Part of a small language model's weights.
Size: 12 layers, 2 heads of 64, MLP 512 SiLU, vocabulary 2048, 2.71M parameters.
Architecture: LayerNorm before each block, learned positions, biases, tied embeddings, capped logits.
Training: a variant of SOAP for these matrices, 97M tokens, 5782 steps.
Each number is 500 + 40 x the weight over the matrix's rms, rounded and kept within 0 to 999. Layers, rows and columns count from 0. Numbers have three digits each.

# v: layer 2 attention value, 128x128, rms 0.165, rows 86-127, columns 64-127
# o: layer 2 attention output (transposed), 128x128, rms 0.159, rows 86-127, columns 64-127
# up: layer 2 MLP up, 512x128, rms 0.174, rows 0-57, columns 64-127
# down: layer 2 MLP down (transposed), 512x128, rms 0.154, rows 0-57, columns 64-127
v86:578470512591506498473569525471448506493524488436501444516452530566494457520516438482524466512598546478492408469508547565462530548432471497467497508457513527434558491493497548526477539535493523
o86:472489514455438538522436508570455537481550529538497548457474509420558539556512512517500540612450460485544579500473491426503449482511564493435440494498517543508485447527547478476555511465464466
v87:485510500527501507527530518457479463428474440552509471515501481519471572463520549486503504511486486494552439417479478401539449476480448492487566464548541490576488498453548559454443520524432436
o87:581537495487512467539435462488417563425509535473430469542568556481426492441462535493472497482499569420482555534466506564523511503511546529530502531495461491421557466518562510539492516502579528
v88:517498504477547491478528509546483521546537517508479488517514537505565502519557496428505487520469571496514527520464575514514572487401489458545453559547488556502510505576486494448512539501512526
o88:546522499553523461498484414497463539465438510545566524455488516488558531497481543562481465552533488556508438509531459449529562578502508533511581477437533499429515425502456453500504478515475500
v89:530414534485509523533482538475557508532459466450515540489513497463448542470549529508472483500455553473553454446529442453528483583474562489497484476492433457541544544496444499521480577488515478
o89:505493493506469430523472515522492519462567538534444499513542447572471496473453550481590506469532483503465551513498502532469574500534543530549515474553526486411485445456537503482517554515496509
v90:475521494447488542455502481515508512532502501479471432515486474476471508477488557465473531567537463552485560444387522463482517488499504581500472527435463529520547559551482510507532553509492510
o90:493472490520566476553546553453528525557480457501540531484501497540473512513504472533517525490497514468532496549566462464589539458562505488495575495559516520545434432501535492529548482498466440
v91:528527494479567543487549499499505440467481491441538486479470535520545497463509484504479493504608566621509553497482496453472527559463521431515515526482463484497448474561525527519578516419575500
o91:361469575467479456542562479477504474520547499571457510466475525517555443559523469480485514549521475384541506458559465524590449444557487549495483485520537499513484531476479447560455521524432520
v92:453450482465479531491512500441474532572503419513462533491519518505435498438507441461442513495446476446497432467480444528510466482481468559548590521464588488543514459448448571524444450494430427
o92:560594499494506432581469448518518499497523490591527513572521451538498498554505495472573522519458578534505455530533497535489487526485555441465459517539473529472466428607616428487500531498568559
v93:498500505475459504475529466471465533500491437503559473509455493468470504480548535497504517471466414548497515542519496536507441637471523467468431629494515490451503495560466445468393437501502458
o93:512481398513532443522536552505495482468521516543393583522472490597481462516546510455553464488445478556445448453502463426452579462571468470454549500534461524624446445464542475593544488454500522
v94:511518521487469498508577526500539482431448498535506568447435514483497443446508539616498490457460561525505551493435460483466438556517546434520528528539486485554495529534517501537554504509594503
o94:450518504519475464544542394495504466517604502517498480569514520484411463512465452382510422554564534463496506494625513568512478444547444562483480509478524553466462571486512498559506540449439529
v95:491514499544489448501530529442464469529482538488503441486503451493483478528519467514497525540527540482487479539485459511534542476492461483575552514509470480473477415476484496496535507478503477
o95:488506560504471552450494448522557503502511490533561547523524510510564479493514462425520432531473436553485481499472515438498464438513509511484425480467570572485496489555516462519491479489471491
v96:521427542516462448486512566459620465479498510493535453447568463468553540516566509501484531532514499483568499505483521458532469507453469474578506491519481433526450505489478479499406544406425488
o96:542527537544463556478491543558518528493487502480480531572469476532522496473494514530400491569515518520493487547448534525499584484557433535445498513517520492506548463488522463486521445605471507
v97:494480488531485504521513512430489551504470488453502461458483460537483490514525530522539545583520565447499462474531423426512485480503516382428542514511485439533537567528573495509494528444472519
o97:458514536523456513444464485498505561505449524543444501556528552480499446541492539477468427416516486468498579546487487548441506434497533530549444525485573537499488497491509542560518486555491503
v98:512504463509527512483494502481458453615499461462523581549424468475553496554483376562485491503545493514515469534515613607523555524562464501542633480538550425507415481510499450496542485496472486
o98:505518531424501498510484496495559455480488458523515449456523618418576542412504565521463496497441483458488488443478473403489449469474553461465380504506463510474534518542588518456515428524519538
v99:512502548523539484485500484457539401518517503473494517523522534472509487514541467489554500529475520536480517557513491494490494539540427533504489475428543506568578464437437489541508478392477440
o99:447527579493438520481519520580472531507494546536571529515516455563552531523485540486496543506526458519491522449460522455500502503538516579435437581611491501416491487599505478456432496563456501
v100:509487470568462523537630480458500487531470496488478505531478527432535427464532538486519498500519455485528478549468548509506508540517567491522439505574542498496458500555442489393486480513528490
o100:535531499470572507532466523509499501487470553506491498457549496509509573471508508523495496544455486528482473420509494464548518569555411469463513528444514485477520449472451478503601536508499460
v101:443464469460521491534469538527509524482493478451493525401523487486516493513454538495445471489522464445506570494451521515505540495457484536476433509469453492480522525514574506491519472449500419
o101:522478540527487556488513502394425512566487467575483514534414430493485481500508391497531451474533466465490493461522498441478530525471560468528525520574475510542511485439427461513533449506469444
v102:479523553475592539491495488535514504485462474455502491532489480537585483516504448474476526507530526582497500539508539471493443549524428547540469518455499506454497448557524482478584548437437507
o102:479465465501442528542601483455485512565520497526465488537525503498481466523542528549507506495448486470461486457524501489474523491533528503486500523567539526506507553483497457506472495527585492
v103:541547395464534553514443405496544496474448523484531527531452458486492544460444503503567472513518497507463532556501460514456491506557539533419496424438577471548474493508438508460483464559512524
o103:493492456478570427450501525496475532468506564418452534404456562496488514451491542552463485413440388512482553404452507493485514482495451495519491513528453524472625584492489575500423509488541487
v104:452510451542539461552566498503565444504506571476503507466393513462497529512468496491502435452557464563492380450479430448414525493507582496440555556545547474452525436504485497435456550475488612
o104:509508494407499630519396563507411466453514426475523523443521518508519493439487446443548531498444470497519518567419484477526505587481457500453481462536529481503575482461422526478524501521492500
v105:487520543479526524442513532540430499468523455497494506471464444551498470491483545423451485502530431553514553537483509479548464499491451569506469463528454462405565488510478475484523561468528509
o105:456446502510523512582493504443477511456539456504485464475451488497502509583469523521537557520533540469482460495536506535494500490480551521525477483485507565528466491497499501518521496471523527
v106:495504495520542494510476486564494497498508486457492448604527527497483460542509525519563512561455483526466544557430500528493584433489501508478481522542452549521494532536482466487455502482586415
o106:499530505447486509429544554461484551521444520493551564402563441564565507499550460556546526484519439550497524491477491443552494486506572543525522510484507494425592461435367617535469513468468434
v107:535529516451515438468506508426483472531549443487453517443560581477520499481479454562450495491440473592515438491525484477546430491391370484480511493504522528553520456453433550536504581430450434
o107:445495518518407512490524503562460543523431491539540490559490470519553528500548537568560501603553468479510509529559482527519463537548535502445516564535460470548494435502549422493475463553532505
v108:539540451487495514460583482472412465512483468525481453426454456523507555526446503496565462502518501543489488465538483533510496466478441513519590507560525485403475476520532452542526504492467542
o108:480469466509516518495372531458522512472516494508537510478494564425545482528512468485495498532509524426528535493500501494461454552476532505511452486460464527561481524523525489507539466491552458
v109:430530532530508491555431438553561514468486458557474491535560556498443476499525503572564555421563488480519523463573498509467549493478490551501471464486507588466486512525542474473580503550481552
o109:517497499451492513459540562466425492464523486479516504490567428515452532554513482454503508475477486511554476488476437479533433497514542515504519467503505507496569533490388539442467544430602467
v110:492561437541488482448521520507419554535592486517530500542442458482501483592551524518439528508531484496560486495521537445508517515547523511450500486505473509482491529495510488463506487546446566
o110:495454525491541542523481481501510471444437469459486446561548528492511502470467460530558549433480501534453492551437478487511521456487515440558520478438520513531514473575528490529479457449496540
v111:472498476458524507518515439579410537466562509457550470522450537553564514498539491425510445521541475461544539499474508504470494423550512456397435533488538512529569565506452550396461442460478485
o111:412469523551584494454528470477492386544416505477458453449465458465468467536431458554473610550490482541499418433521436508546560552466408390555544475532571387494480511437544459583488548543510478
v112:540525535483461437565509485508419415512546521513484473507572521538592499469539570465552469486508519474473491437525482485480518417474489402426498480500500539490618508448560500511430514491505463
o112:498532526540510527466465512511450492444481516518502525508449480452491549533458479497484537560551516523573502530525476512546490570458491462548546511510415407519427452516464498535528496560487475
v113:593502530433517585549556534474511467500468541467470489449481447537522530495500478488578449541491558505454460485491455430483506537490452397489573519466464508501579484550522483502546556517457521
o113:449477496510417464477471490482450510531486534488507514517496574451506550512446561540475440457479453438505577503527499513435515540494571537496489533508554521459430564492478516535501491567514501
v114:561455514492493480515467453506508571534577588478563517556458487489451506491479528503512482505518526486517533478467488490516441503526443592441570551431571493530524450467436424495545506574512499
o114:412528489505479503477462519518499381505495484579522477505505468495454527513451432529539574515474485521461515542490497507514581485507564488533409475546442506499507561493602430572432525410437508
v115:560491507481439526549557585470487492447438485517523415480520519473495558540599507480518561492501525469421468503484541581483451568491418418586419590468506587506587501591533526563444483607441432
o115:542527412527532461486529530495534549499575539554469619547463481514493478512488498454461434580494556475549547518520545415449483507527616566446535481471527519512379467496538420524528517448531502
v116:515481496532514563474472494556508541472536449501467515496470469529432500452473463476507467512527512418475503464485539557529511498475540515471397507499421512479444412495559572487536518486552530
o116:571475437517503490549476492458393508560525537522461502547528456490511414502553528495580501525469508453518480411475538464499565511474501508494547521475587461528515506453512463495504552517512452
v117:534505429473483466439537517513435465495489486517512438426449399500548520540529510510506488536459492492555532537403500524476550502446464495523530523540424516455504529464494554518474455485536586
o117:494443470590529464524491439492527497492467456466605524549446524501525499551455399532476441484492530545491459521472513439506504501541473518485543518487541533552414497590485488515502445501404479
v118:449585535525473430475467539520552536538600557504478534480590496539456510509494419528491497438494512490475486474569568585507541469638488600506494513493478546501456521514482475470583519535521500
o118:462484485472448662457535484519547458534494472452571477578485483510475481476564453459565518536507529485527429521534504423547472458394516448550518522474569561503602535487538465515461498465498552
v119:479442498536493527516473466435487547507509532427543360515444484413475475484474470478578548582477507441541544511468473434540522519460496434507487519539530447484514499473493450478484485523549545
o119:445535504506565529472470604554635464513495485535538604444504532591516471509525540492506492545460487539515478457447505569499545493549525583443508503506555463538460597459501550554574529481520503
v120:442540572469459501450488437481531486454514471507421521464515501524486473442491508577475554552506460494505517462482529541421520525568516453501525467588553487514498543507469406421488501495528535
o120:439542470494543471510520459531543508467478444489508430492472542485462516529498521487519420476498569502520485552530515495547469505525450556538481537430482536559513474524519582506504453544490548
v121:583473466578495493407506558499466493512488483468534447570523463556587430472501525478488532529468508442528583528414468493472501472526551465489512507496453489528452543522510526483427501469582548
o121:509533480504541468512492476525515564496512532418464600453414501501486543548502479526453557562465444481548520439511528540504525426486421488506526462454543554460540508471441582517529484463454489
v122:534463495463557509530441471431528493512446443463556482457601459592558584438540406474518521431521481542541479539550486481535481573442504543536598478449588458485474461485502484559434498520482444
o122:485523478485420403505551493557537524455580515536433510527448515473473527551503575545363482478501499475471524577453447544533429421555550475499481501473456544456489557462531559473453464466561584
v123:486515593482501516493488503474567518487475432511434520514509469533482433484471499567451498519536507440504542460451488548461558520480508474526498435464472484457492535489511484482563519490515491
o123:436489520441441489538553449520509488541530521495515458544495475480462504567513443500558474505457479461540444498566548506506487457525501547529491545482519492499524485520435546476479468534488501
v124:523539532458467514447514479559517520465436484513512512528453522525529534519473478421467461460467571490409494507435504435527445519485544498474478527444541498523521506524484433591481587477534492
o124:525462480518497472519521487481489577486562519467448505457474553497468468471493545495459573526563505482492522546588466592516548447542482486535514432485448531475424504435517475494508508491444479
v125:488480517461504516471435570465484426476539529437517515549471552490530483484525434487502446521509509511458510504562543567477494572505494443468414527467549507568532528463490575550447410482534392
o125:492566494471501472488578445552593430562534520602451522525447477500529449491527513489508508481545487508438517524469503435456481437499503498465475515532463396500471463524586466519453517543466547
v126:493479477522537509531501471483548569450537496542504506361594541492497589479524423438533494396481500510484465487573532532534585472450586485494389573571507559469448435526563497501482432436504430
o126:557500531522469499412510537503464536505496535479522460469464450512548376528603563485466521499555559449510480527413547470490481486530509500530533496359572423517553462432453471436502532500510534
v127:546483504532476416544595506439439520537554539462462483487491500450490476494524493527542458447438428494537506494504608495536497505437424504459468458485387450526498525519500506494476479525441529
o127:459497485485468577491457564577518416477485512460505541562560449476493540531477506562491534557550543495476506524508454481523445499458499478462502547465511446541457474521528458532580526477470455
up0:500524515489511451451494492551496463537500523504476483469574469505454531489550460463535473448425483486471504459475556478510505503489482484500504493540486537456442539595460467510515541437464480
down0:523459484529467528507404505518517499495472450488502464502436450493508477531507405579520518569476433487516414475543465526476512509538536531444550503473441474559498556453402479515496517472452461
up1:485547473500553475492498494507489572471482461547530491507488481483555473545455489472490504469482555557541465473514463426604432525476578489545550507488497538484438502550462483502544473532446424
down1:513503541474426483434558503609489467499447539457529410526449480422484482534481585516472526515494519512479537470522456467480588477531523441489478449566465476552573506568517444468473408658464489
up2:537464445437498454512455487509545494524479421520473416493500546512524492474466466470480571499518463554481499495513552476542529480495463480530541485513443497511530462494567549468523434476476508
down2:526543472484512437463531533440419429539482570461509515478532500454475460503505539537514537486500564458504471541495496485498480473557475508492469465471479499466469462503487503455458503542485528
up3:485517573459499467492555515519529487511509549466505543437476450492508490551504421502567498463432514432565530554503500500600457496465587486592418541568452522430492481534475540553456474495511502
down3:540496455468509475494494449482519569543536472545492524564461518509464529495506557478525433508510497514501474536616538501514493440487502612555561469592524518433482507487455571459534400522491508
up4:471467508472509492471531507529496525486516549514514557498477489518582519574529504522489538548505464526481521463436498452492554512486449470447442441442530453564510508588601461443463559497427512
down4:481514485476497461507492515540478502474503493540480505417538530556514456482509534481522562471531555497464549471532515451537505496528494421566610516575493569456458481494518510480529534501501568
up5:392478460512402486454548467503588400537470525563516437473532484364506536560534527519529503481489438440481500489485438551471446468537450548499519422467508528529551523519478532459489517576484480
down5:543511569548463561545484548430547512544535545544465462436436505471542467522481500431536481460427450438404499525517503538564444472522482552546475440504497478518484499440436507524474501523490491
up6:519489482482485519548512487529461447422587498426468504420480540479491496378496440513528560462524545532576510517519428517457508490464554508509432426523454539486506556567574474456490489489496452
down6:462456489552523468518495461534401513474499532469520506453497455499424481522544545473509522486507432427516550478553487513521497589463570465555529519439500470527464432515553544560474476449450540
up7:509486479494458515521486473461470500581527577442516508512539510475524582445503432544570500500519476442461507438524476461540473479513504468460507453539503559517602577469447534458511468507479467
down7:472585524485535473533509567489515476489517533510523504488510531470491468492522536463431507570532484562525501573501451568418479508450511534511526497525464526454453510486561422490511505546503537
up8:537490441441465502479544562590429460481571475468561470480445412565454520484499546500469463527503550460470531539496352520428457521499534500525499461521538539538513505473457554464526503543525456
down8:515425425500547552462513498527517410494507438475460471600458486489482548569539515445481458531505419467513552472542544494530450420583558504456461461529551431519482487493430509465472545522519498
up9:483475412518619518515507505554490492509552470483509469482532521512465470498463474521483533506461550605476486486504502473490552500466530536462583519554457505403467508468460456457536512445521455
down9:518502451521505490425456497493536522513496471480544482536543517539518539540452536505484517481483492527467493491512524464489489484493478529457483529464511502478545492560498548423495466525498513
up10:549471506537550490503535532499498593531449498453508478512496489518474546498495476519440554505473533497440577456521542427509515595513592491558434535496565476488528581466526527532507505506500495
down10:513508532539508471492490453472554560593484515505517528585495519553536519447447451479483432536545388557456535479482561506490449509535537465501528471482504493485507562420526529500440550522483500
up11:507460497487440484480506530492395473496540531585527438521499491495512529572484521465493552487482497487464502549499543455458496502452510504458449509494483524495496487500527494484463440531454480
down11:522494527526507547503531427506528462551452496474478531433541519481432444454553487538566522498494507505476551467562484508524507487498500443521471570570412479442521512533570550506461515484597503
up12:582435544519513543518421497428454576496548552494540488537510547519449558511536496469514523457473553489549511501537540515508521533467483519441505465467515512450564502472438524573538547547486596
down12:476514530536440519488505482499491512431524533458489517479460480463436454525533472523491475450519469494611476497427542449504433503557482538497463523448476499567457525434479517548484439439504465
up13:479523502514550561451481524462495464466454504536520479533546458504483501549516513542447501561482495562541481534455463484522602544507505466487580485444522532463466483489474481448469478443468485
down13:494513516482526496559472519519534543495438481470569539507448518454470551491460515461553464541538520491462491506464491505538486469433486529612562513549495463602500477511596506506519483591505475
up14:511514573463478487539482424518524517536548574499462566562591552460519456487463530447453538526498494463486518488430540499517481473494511505469508408504484447475529451468475508481498464491527462
down14:497474548435497523471520529475444505476554451462463522470525454514485487425512497516464538565532554440497503548435494526478435527480470564551423524419534466451485482480516512511475600496568464
up15:524510544498520503486570473483476490472389475540493522532451461404613475536571431513465489557409570536480477501422528543486514484448480470547499493436495611481530433460520452492447500466463575
down15:506532546481509559408448484547499541446500535581486565560404432550551537480565517555432409476455468516520486556461453452461486460536441557481527416458516536487517446486472557517522610562496509
up16:411557565499513571480530451489520473512405460432477529478571532506456534523437454499517521496449473525483521529531467558528536448475562485517541479512520553466560521397528499493468507466489481
down16:533516477490507456472478516517485472527475534556507549505522588514529470526454525494447525483436502479437531432576488493447484479575471493471521516481470540444468388538537557523532461572539508
up17:543531441497486448500522531555545518450457508511434463460482534536487488481458497532476450521451491528481503461472522538512505504498493536441472516496495516496551529573506506497501469463521558
down17:604472434525467561532553436526466480493550484483500499514487499452457453502567493450581461481584521497533459548486552498525446474507490565468565489464509531505557537535469440504515511511469523
up18:506460533483527459474513498393480547496601503524506497481555469470528479526564460487522538515518522519543472546508492379474465489503558522504557441477561476489423500479487463540556487501475458
down18:407470494511433523531567468554523495487541598450503500501561503471453513483560471462479435569483490493484472437502523480478455492537527467457459574532454508486485446470463432568558490516509523
up19:481506527455561407521502446478439518532498561519518537456518507527552528483463516560439507552579564510484519467554548540470587522525530471525521541434462588513507386513479570516529526491408478
down19:469456500435526549500520474543433509467457491481497542516501527457456457494517453401526534539556552549421544388493411491605479400515550444539442522522460558515568465463460508493462521541530475
up20:500476528444545507532515540457477495492540552556527513539561514522479497497483469477490532524492451463439521472538486500550490552501552501513485507533446517535483552498485473470484526539492510
down20:476570408520510545501507472497483466545485556474512524488538462557498489446497503488514587481472493381536532583457481492483460471482445469495416562498495468519518461506596487467424450500492478
up21:525528553535445493466536556599483419493506549476499504394486514474442529542492460525531602440530443542582514561603480482431546565550493485510547512523475537522510475480524493581472412476517542
down21:521517500490481522518504544555485562454503554499457495561437562521485531488524475520587498495437540497529558498382559467447480416531557486472550511470449463565430482476405453476536487535532466
up22:486487458512508518495540438473528561466527517478482461442452498587476492502471467486466579590580471478608519540570506527442455457481498552555480507520456571541520489426455541528529464559553503
down22:506479454473438543471419477531462439523582539578458507436510485492480577494474481540484457553428492486506524504486528545548404585512514527490530522515505565565573473516524512566458567495522502
up23:567421466525522474524507440443534448438462494488511433493555495528461517550498510515537505460523508485466448425488513454514570529483492532479569489431531484489513490499452455555539539470515537
down23:541511505500544496498487463477526516512455468498523518472500429537538526545534484546460528486475514476494519484527496421485499514532523464510525432440487457593531495535473490487513607554485467
up24:528478522513576534518523536545496543484489503497593487530559517484583507452477504488491521503488520519448526491495489570492470543477590526512493496404490480548407489446564499439590482530511486
down24:474495468466484501560514509527514512553535465417561546584582495517520454464461517496403552518493469500434561448519524462568530558479491540478507623467362378494556564429578486411455487440537538
up25:407429474537534499529585473505443385512499501448475453556502484443445513451488459543504579546427585454512488409550475496492475459387517539498482443499561452534542545536453581559515504437511530
down25:440461447480442487468554503442485510545533514415507481496492432416582542470488498526509507505538543549489532576493492540398480491474505565509446471542511506529518448550518398559511465461551401
up26:495507535514552523469465520490532488468480448509480476499511503545489476482450518493497469501493508514502519512502512464549480511504491479552529464508508507431528486473509482512519496493522523
down26:461475496519520558475525508512482545459512521459513492485488437474482481532520490518500522501500492416523515528516442473452504515484491454514533472497502504575560531476489525496462488478507555
up27:490469451473506484572547471486514491585587541471531485480536424514502447504467478446482506581484512479437522489458484459540567507560583467493474534536553523545518484490563530392547441508507513
down27:446466476453457539449472479539464497493518452518482480434475474535476455425539527498452433528511471459558550495479560401539535508472541547520578588538528434519417559447505491495551483461529493
up28:485498512484458488486493578505480529494455488531466565525481424534515539464552502471522534515467505453508503477447462524509472454513478497471511502536543520488486401472580479496543482540478511
down28:568526604523503492442555467534474486412455497532514575436502480527561493536486493501486515507593541479492503462566519452533474447551483462528482453516492529473504460522511553541417461451452516
up29:484440490508561448472607523443531507478437494490503453546487500517492476492516508565483479532532533482495453475537445489433502483501461506512513462433557508569511531517476504488443497536505445
down29:550521470530466454529512537465526457533498517511561493481544482554556486477471500509482593456487557527431462520524530476542466522458460466460519445514450497508533554525483484528489475464555419
up30:494483543515534489459525495495481528450505470512558558502475496504517545471446508463519522514527481507467567490553517507532509489475438486599465453458484522473527530414518455506458508510431501
down30:477504487557498508568546494452481526554474488473499464443559525505468433493560526444557487485548459470518415486453482519524494485464532529462581494477563508507569455523484581429500430559502516
up31:448461517509469438564509513445501541451525493488579565515451514503466505560515438466436525589453487481554514467544505494492541509478523499438524510517529492466462462452470472476602502477447470
down31:533504514546498479472538523553480496424481577494447509544510503516518477507491489483488432491537465457446470481562530532483440563516495574486511544519436441522520482507428469449444530476541572
up32:477518436433542539511483494508543550467474534524594496480486492527399520441522434484532482542492525548588508464551511557489624552443456454512450486446477463491453505531478480543551471554438456
down32:479442470464470501539531486522502497513438381500508524452487500531455480520499505471516475487491403551569516505522589504524518495472491522503506578513538444443504555569493509563460494586499373
up33:480527536556458494496502488516507478487521526487437516461495472528460454516544526494447450467463476500512592536392506542510491455521434525474473549463560520500474475506557560484544545558517502
down33:514507447490502540457482575497439508501536465530527503510527517506557469492433485507478480496530500507511523457550504477533515512496535481499528461549476439523529508464505435506531481436492510
up34:505501485444549554504570586512536502469507483453578553524493495460476590492437462521477544493465537467535549518585474467578451510422467482538450499478442507489484497481523519510485465493492542
down34:502506495458540512448423521469506523426542479504503471540505511572459464440488484464462448489475493567511503503579496536548457444513512532457491565528495474525479537528465485470414573589513486
up35:528502506520464486472484492536526491446498491540504531566475418523545489521495458469466542515481528485486502526558523467499504495516476542448461525526512549494522457546519477475510468521463515
down35:506491498494554498545503515502508497473552510500500487493488489523463536523549516501585467512480464505545508462450519515504510456503518501487498485514411509518528529479478520495498526508487488
up36:520512451512489476533467425554440515438471539453441533448457479409462504494444556477470506551510594508496527495502507530550504492514437475479506507460547444477522459426547501482526476524500487
down36:469509418470484540505456477513457454469541452508461470515445499479507485549518514422427488474543516504563487438521422506506509522495562504467518486466418466495420473476527560570557477581486438
up37:467512512520491542496514509473560517539425446572611536526464397539552585505461458536400522512534510508466530510542539445502587537476578540422500517466492477520493487480448572481537493476499460
down37:451462496490463476489439457451511426461538477469506503515529583484551402441495516458450563489459429542430502495518553526499477533586562494511492467570451487500512528545558380454537505436548464
up38:543446543470527505516502480442528527537505461500573474537522551513502584519493505530550498500564474462416505461499412524434536482496517451521533425499479478475512579508599456440496451460533481
down38:528469487478433506459494508502525388478442461510494454551479497496484485540544511548419543507517449495540483511480555502478446504449493502499509604495439473559483517537509508581513530496511544
up39:485482554455508553487517508601521483512383522543526548517445544558563444565519523489462511527530546560465473487505521541433615490495492491479493507507470505479480461557571545529546473515502562
down39:519534557470507518571493504530483520439519473472453483479467542480577526510485444486506499452620467504506536622439509488479506499493422498547525472500524485526502458443550547544531500464437463
up40:497448456493569509550513539442508534532506521479525510475532548538471521500489468459475437433465485422471574526517476488482514554518529521521591501545516479507477526456455622496549427465546445
down40:576484415507459402432472516517552534560532517437507571433525512422485521568458529500472459411517579477507508433525553553455558521476553465503505447494528550454420497509511540477539510451520429
up41:481480509548525494442529510585541493454499481474456545508495536521506518399488526432529566522535516519471473472505526511534468520486503500539455511529451573490515456531549505520501456497497493
down41:439445478477495533494446465483503502508439526422469509418482536502458501535478487562518534469487462491572484508540462593459526509508483489489579491503381490460456450466500460526514540516415470
up42:437458446502536445448559439493466466553600491512399487535513444463484421519487433469434556486489542523528535513497474533465541557471463450528584438499497527530525510518531460460497559394479505
down42:491512515458449526493475506519469545477532488335399522488592501482493468510538493481527469459530410443513504529423535570518489561502479527531496500526481485481545564469504482530407553476482500
up43:504492507471497499469527481561513540534513533571581530469495532478499462445482487505497492455460520511518449514482529518489508522484431467425515446445527546490564510507488493435491479458491481
down43:538547596512472495437501488464526538634449543487513553492507532489535506440393448410473529495460468508461490574509537469515522502451432497496473446522499465466547457441471554501547523428494511
up44:523472461557511420491474459486494533607469515520518525510480529536480502501479496498562529418499411538523505476507497567566578454485421555569444447537508543428448525469582463534463473496510475
down44:509510514526514486454579447537451467469567490506446518467533474463538492575598498553444507437557552486482519490548578425469461521497459509519530455489481451595478554517514515484473475519562582
up45:543455565542437498500475490529496548506499459430529495602549465525554495453429460526474553485509448560502591517502477544483518606474513396481536486498441500481459469515580457521483426483562444
down45:510425427481528527446463443477543548515507465529484472467449569464516482435514462440485503489448455516519473520542532443533475531518540512476471463536545471466571466493359466464459487529537510
up46:516449471508469442498557531572537516501469443516496528519493481469511561495479538519456502480444513468476465498530502568573427455554518464497495507474508576523486523542530553505506471508486505
down46:499475522520487459528505577447457473437520569521501516411522483438499509546497510422484471482554490547484477542511515473443541559439444482539479487443504524477521515470496492483514493469495552
up47:583536493504461517465526451554515478490497514475473474473520568543502474499564491463447451485471493551491537560442482498546508552564524467524453435539478474483508456492573447473493499521500467
down47:467478556451510496518558457492509574494513499480528479487535517554557471497478461493475520405538471442472504432442502522532481497524501507584496445478536497514566543501451428516538529485390495
up48:574509473542516367483533465494486509523511577476423495471510545456515536467459527456430469507508483491508432562526506530503495407537502493515481423553522571482412534500507460508540436563498478
down48:506501532487495513487466554550543452551460465524574490499507474481512501465514495554574466426370457472434531511494523480483467512390413538520497481533473557513533572486532525475465522395528491
up49:472432498489443486523499469535487381540536555491510468563568430454481509532564451544518541452460554521535505499497464462497504505546510513465524535452537486535470474553521460475519544565481520
down49:520518507508537526518456509456478580479555514473442487489473550469454525446475513471547526533578444523493533550549500549495478467473474504523513449568433486529470620456496512541486458471525451
up50:517510501489440517536457452404517554417536450534523481489530451512468516546449509498498463455558525493599557563549472502530501488495529462552474484521471588432457520515498477485525450507464448
down50:463491591479452447494551495512541534535501448416537557504498468562545487526468532507433489450547544510519492499483548507522527463532487537537476476506463435540500490549465545482530472697455561
up51:553487488575492529469533470543487508587484485469413610559392505539526501537532458478410448439496497485477595572431504492444496507521395506517555490540556565409504431484494571524517469515469468
down51:514488496464447494558485484552516585521671546534547498545462518500471488465492528441528458539491483430524494513507422518544534531551513546451483463455586446539494481522545429467461412461476450
up52:513443553451492498498492469475548518493500418491525409533505463497486470496512542432537517539491547538485475458543560510522532467507591519507434474477491480453492400487529511474498460481545524
down52:464490509488497518559458512471437467454456487488509528548462563465486540476528466516486455519498452462477536509476483497463489499453504451517451559532464482502553508472508455549501453569503481
up53:569469521527522431484492468568503492440551502434496465445563403421508469502486449501511485569472492574522471537466456449618478396488451452545515534447534501537551442557453552440486462541506520
down53:510489566467533558498537480525548537531495472521483538517463537532529519481459558507517474527573446464550468521492540502443472447451418499424524513442484449512556602496454459504498572529484491
up54:468548445530509551542538519512467502462493564484524479503518444539477466479468525473516496506578569430492457500520442537487482546451473474522507496478513517422529527484495509493557541496508562
down54:552571434555537522511511499541547484492506548489514530468435474534538502500521506499515466491552481466488478545506444513484508527479453550459539465464483522497491503512490484488526513532505537
up55:466572464483489505515465473498485528489442549517524468388543448514477534543488488591458543510572544421543488572438445524425489500445473527512477568587477517418492523463445541533434480518511451
down55:542532520437536465469461502448512498529507501534500460544512541493548509488466449489512501538475502528515464423589523476588492483489545492486511497431478495534499479436489526461468522499513509
up56:567453534453536480502497512419580522463512465556520469577410498526513565493453512518478533457559550583514479496446489527505478456456438503536482544614463473504492438527492577528508453475512524
down56:456442531473484474500613583500484441430544445559397442562515367468558455465457479536553489521485466471519552501462505557492505512581520528498507432470474571496478530479564538483495466479511489
up57:458515508549396535473526449591514578487453495512548503565521456554432544505485500513512548476461528457478528529500481401477510446509562499525489502528497501537559466547539455442526533515526574
down57:418488411482477485468506499476512539546513379509494425566510511545470516555480554522395542466511563518554499453563508484540496438496454537526482492467558409480511535429520535502538540496511535